config = dict(
    hidden_size=640,
    num_attention_heads=10,
    num_key_value_heads=1,
    vocab_size=16384,
    qk_norm=False,
    parallel_block=True,
    weight_decay=0.12,
    warmup_steps=200,
    decay_fraction=0.408,
    train_tokens=721900000,
    max_steps=5508,
)
Each number is 50 + 10 x the weight over its row's rms, rounded and kept within 0 to 99. Layers, rows and columns count from 0. The size before them is the row's rms in percent of the matrix's.

# down: layer 9 MLP down (transposed), 2560x640, rms 0.106, rows 510-529, columns 448-479
# up: layer 9 MLP up, 2560x640, rms 0.1, rows 511-530, columns 448-479
down510 103:45 54 40 33 51 44 67 34 41 57 56 44 55 47 49 50 48 53 57 57 64 47 63 48 55 43 50 44 55 46 55 57
up511 112:40 39 51 52 40 50 62 42 19 48 44 53 63 56 51 50 54 40 37 57 31 47 43 48 48 64 59 50 53 57 48 34
down511 115:50 44 69 48 54 62 54 52 09 39 52 55 64 61 42 46 46 47 45 49 35 52 43 42 45 52 49 48 60 47 48 45
up512 096:43 46 66 55 46 53 37 35 42 52 51 58 41 56 39 62 39 53 40 42 67 54 51 69 41 40 72 53 38 47 30 63
down512 094:63 56 33 45 62 58 63 59 49 77 47 51 63 47 64 44 55 46 48 63 42 41 57 37 65 81 38 58 51 48 47 53
up513 094:57 56 59 58 55 45 60 39 50 54 38 38 50 44 41 63 52 56 58 36 46 39 49 41 49 53 59 45 52 45 34 50
down513 100:46 30 42 36 42 56 62 58 56 46 44 59 56 38 45 45 46 42 52 46 50 48 57 62 54 64 22 42 69 53 68 31
up514 099:58 54 41 55 44 72 31 39 38 52 50 50 53 55 58 41 54 61 47 46 46 56 51 46 59 63 62 65 66 29 60 42
down514 099:46 51 51 36 55 36 41 49 55 42 57 40 45 47 36 47 42 43 60 51 25 54 41 27 45 46 61 46 62 46 61 36
up515 104:51 52 49 48 61 42 38 68 41 39 41 46 39 59 53 68 54 42 76 54 45 64 37 63 55 55 41 60 39 60 50 44
down515 104:32 76 60 30 70 57 42 64 59 52 55 71 59 44 62 56 51 39 64 43 60 45 56 67 57 43 42 47 37 51 45 58
up516 100:52 59 53 32 64 53 52 49 49 41 47 34 47 44 61 55 46 38 65 40 57 60 58 76 56 56 42 57 48 41 33 53
down516 099:53 47 50 51 66 58 59 61 53 60 58 29 41 50 54 46 55 51 58 53 47 49 76 35 53 54 46 62 62 42 42 64
up517 101:24 42 34 61 40 29 48 47 59 64 31 32 70 41 55 45 39 46 55 64 39 49 42 50 36 55 41 57 52 65 39 61
down517 102:52 51 69 51 42 36 49 53 64 37 54 38 50 43 56 56 43 50 39 53 55 57 58 21 41 47 56 59 77 42 11 34
up518 099:48 62 40 52 57 63 45 59 81 32 54 60 43 40 56 60 47 50 52 16 48 68 28 48 36 58 47 64 47 52 41 52
down518 099:33 57 54 33 58 41 62 59 83 61 57 64 59 29 50 60 40 49 52 42 47 53 56 65 49 56 49 54 36 45 46 59
up519 099:48 52 50 54 56 62 52 53 61 45 24 56 55 57 59 36 56 46 57 46 63 44 63 40 50 30 68 58 42 41 50 39
down519 100:64 49 58 49 40 33 66 71 59 46 51 64 34 48 56 47 49 50 45 49 54 61 56 55 44 50 52 68 64 45 57 37
up520 100:36 54 53 52 40 62 52 47 59 60 46 51 49 39 74 55 47 61 55 55 62 38 50 55 51 42 62 45 38 53 49 34
down520 103:68 47 41 74 55 65 43 51 41 45 54 36 62 46 43 39 75 39 50 51 61 53 67 58 32 40 61 46 43 42 50 47
up521 102:38 52 66 58 51 62 51 54 49 34 63 51 46 55 38 35 43 58 57 45 44 33 35 45 47 37 51 35 55 41 49 43
down521 101:52 50 59 24 51 41 50 64 47 50 61 44 26 28 49 64 41 45 47 42 60 55 42 40 59 45 44 61 55 73 57 54
up522 101:55 72 48 45 48 41 45 53 50 46 54 49 44 57 46 39 29 54 64 65 43 38 46 39 54 51 43 34 50 56 51 50
down522 104:49 51 50 62 63 49 55 50 59 38 50 61 56 42 56 63 35 39 46 46 47 41 42 53 64 47 30 53 37 69 52 57
up523 098:46 45 38 54 56 52 46 58 54 45 43 29 55 48 56 42 41 43 47 58 53 48 56 38 52 36 45 47 28 42 35 44
down523 090:32 70 51 34 43 64 41 58 48 58 53 34 59 44 51 49 44 56 50 47 48 40 49 49 47 51 50 35 55 46 55 57
up524 104:40 59 58 49 36 53 45 50 57 64 50 73 42 51 53 67 47 61 44 37 53 48 37 40 31 72 38 61 51 47 48 64
down524 103:62 42 46 44 46 61 68 43 49 44 54 59 54 44 32 55 64 55 57 63 59 61 47 35 43 72 42 54 55 60 50 35
up525 102:46 63 54 61 61 45 48 49 67 32 46 54 34 61 38 37 48 64 34 52 64 45 56 34 50 37 27 45 42 46 60 68
down525 104:57 68 42 52 41 16 66 54 55 38 58 41 55 36 56 36 63 48 52 56 61 48 44 48 46 54 48 61 57 46 49 67
up526 104:49 41 32 51 48 46 50 45 55 61 49 43 20 54 55 49 41 32 53 44 45 40 53 39 44 45 60 48 49 52 47 48
down526 101:57 52 63 44 65 44 65 41 51 43 41 46 50 49 72 54 48 60 47 49 50 37 48 63 27 60 54 58 61 43 43 51
up527 102:48 71 48 31 44 30 53 45 40 32 58 48 44 60 45 48 63 57 51 48 54 49 66 41 41 40 50 46 46 50 28 48
down527 104:49 49 57 42 67 34 47 46 41 52 42 45 49 61 27 69 51 55 82 44 49 44 58 43 55 66 40 52 52 56 55 41
up528 103:32 38 43 52 50 30 53 47 58 43 50 52 74 44 56 57 65 46 39 54 44 58 63 53 47 56 63 54 27 72 31 48
down528 105:45 41 67 47 48 49 61 51 66 38 63 32 48 47 42 49 45 54 35 56 52 40 61 56 38 61 32 50 51 43 38 49
up529 097:58 43 44 44 75 63 35 40 45 61 34 33 49 67 46 41 59 46 67 48 67 47 51 47 40 37 35 36 44 43 46 52
down529 091:69 49 69 49 53 46 25 42 30 24 40 43 54 39 53 50 26 68 43 54 32 51 41 52 49 54 41 44 28 49 45 47
up530 093:31 45 56 53 50 51 65 69 29 65 47 39 64 52 58 42 30 61 44 41 61 54 47 48 50 67 55 55 51 64 51 48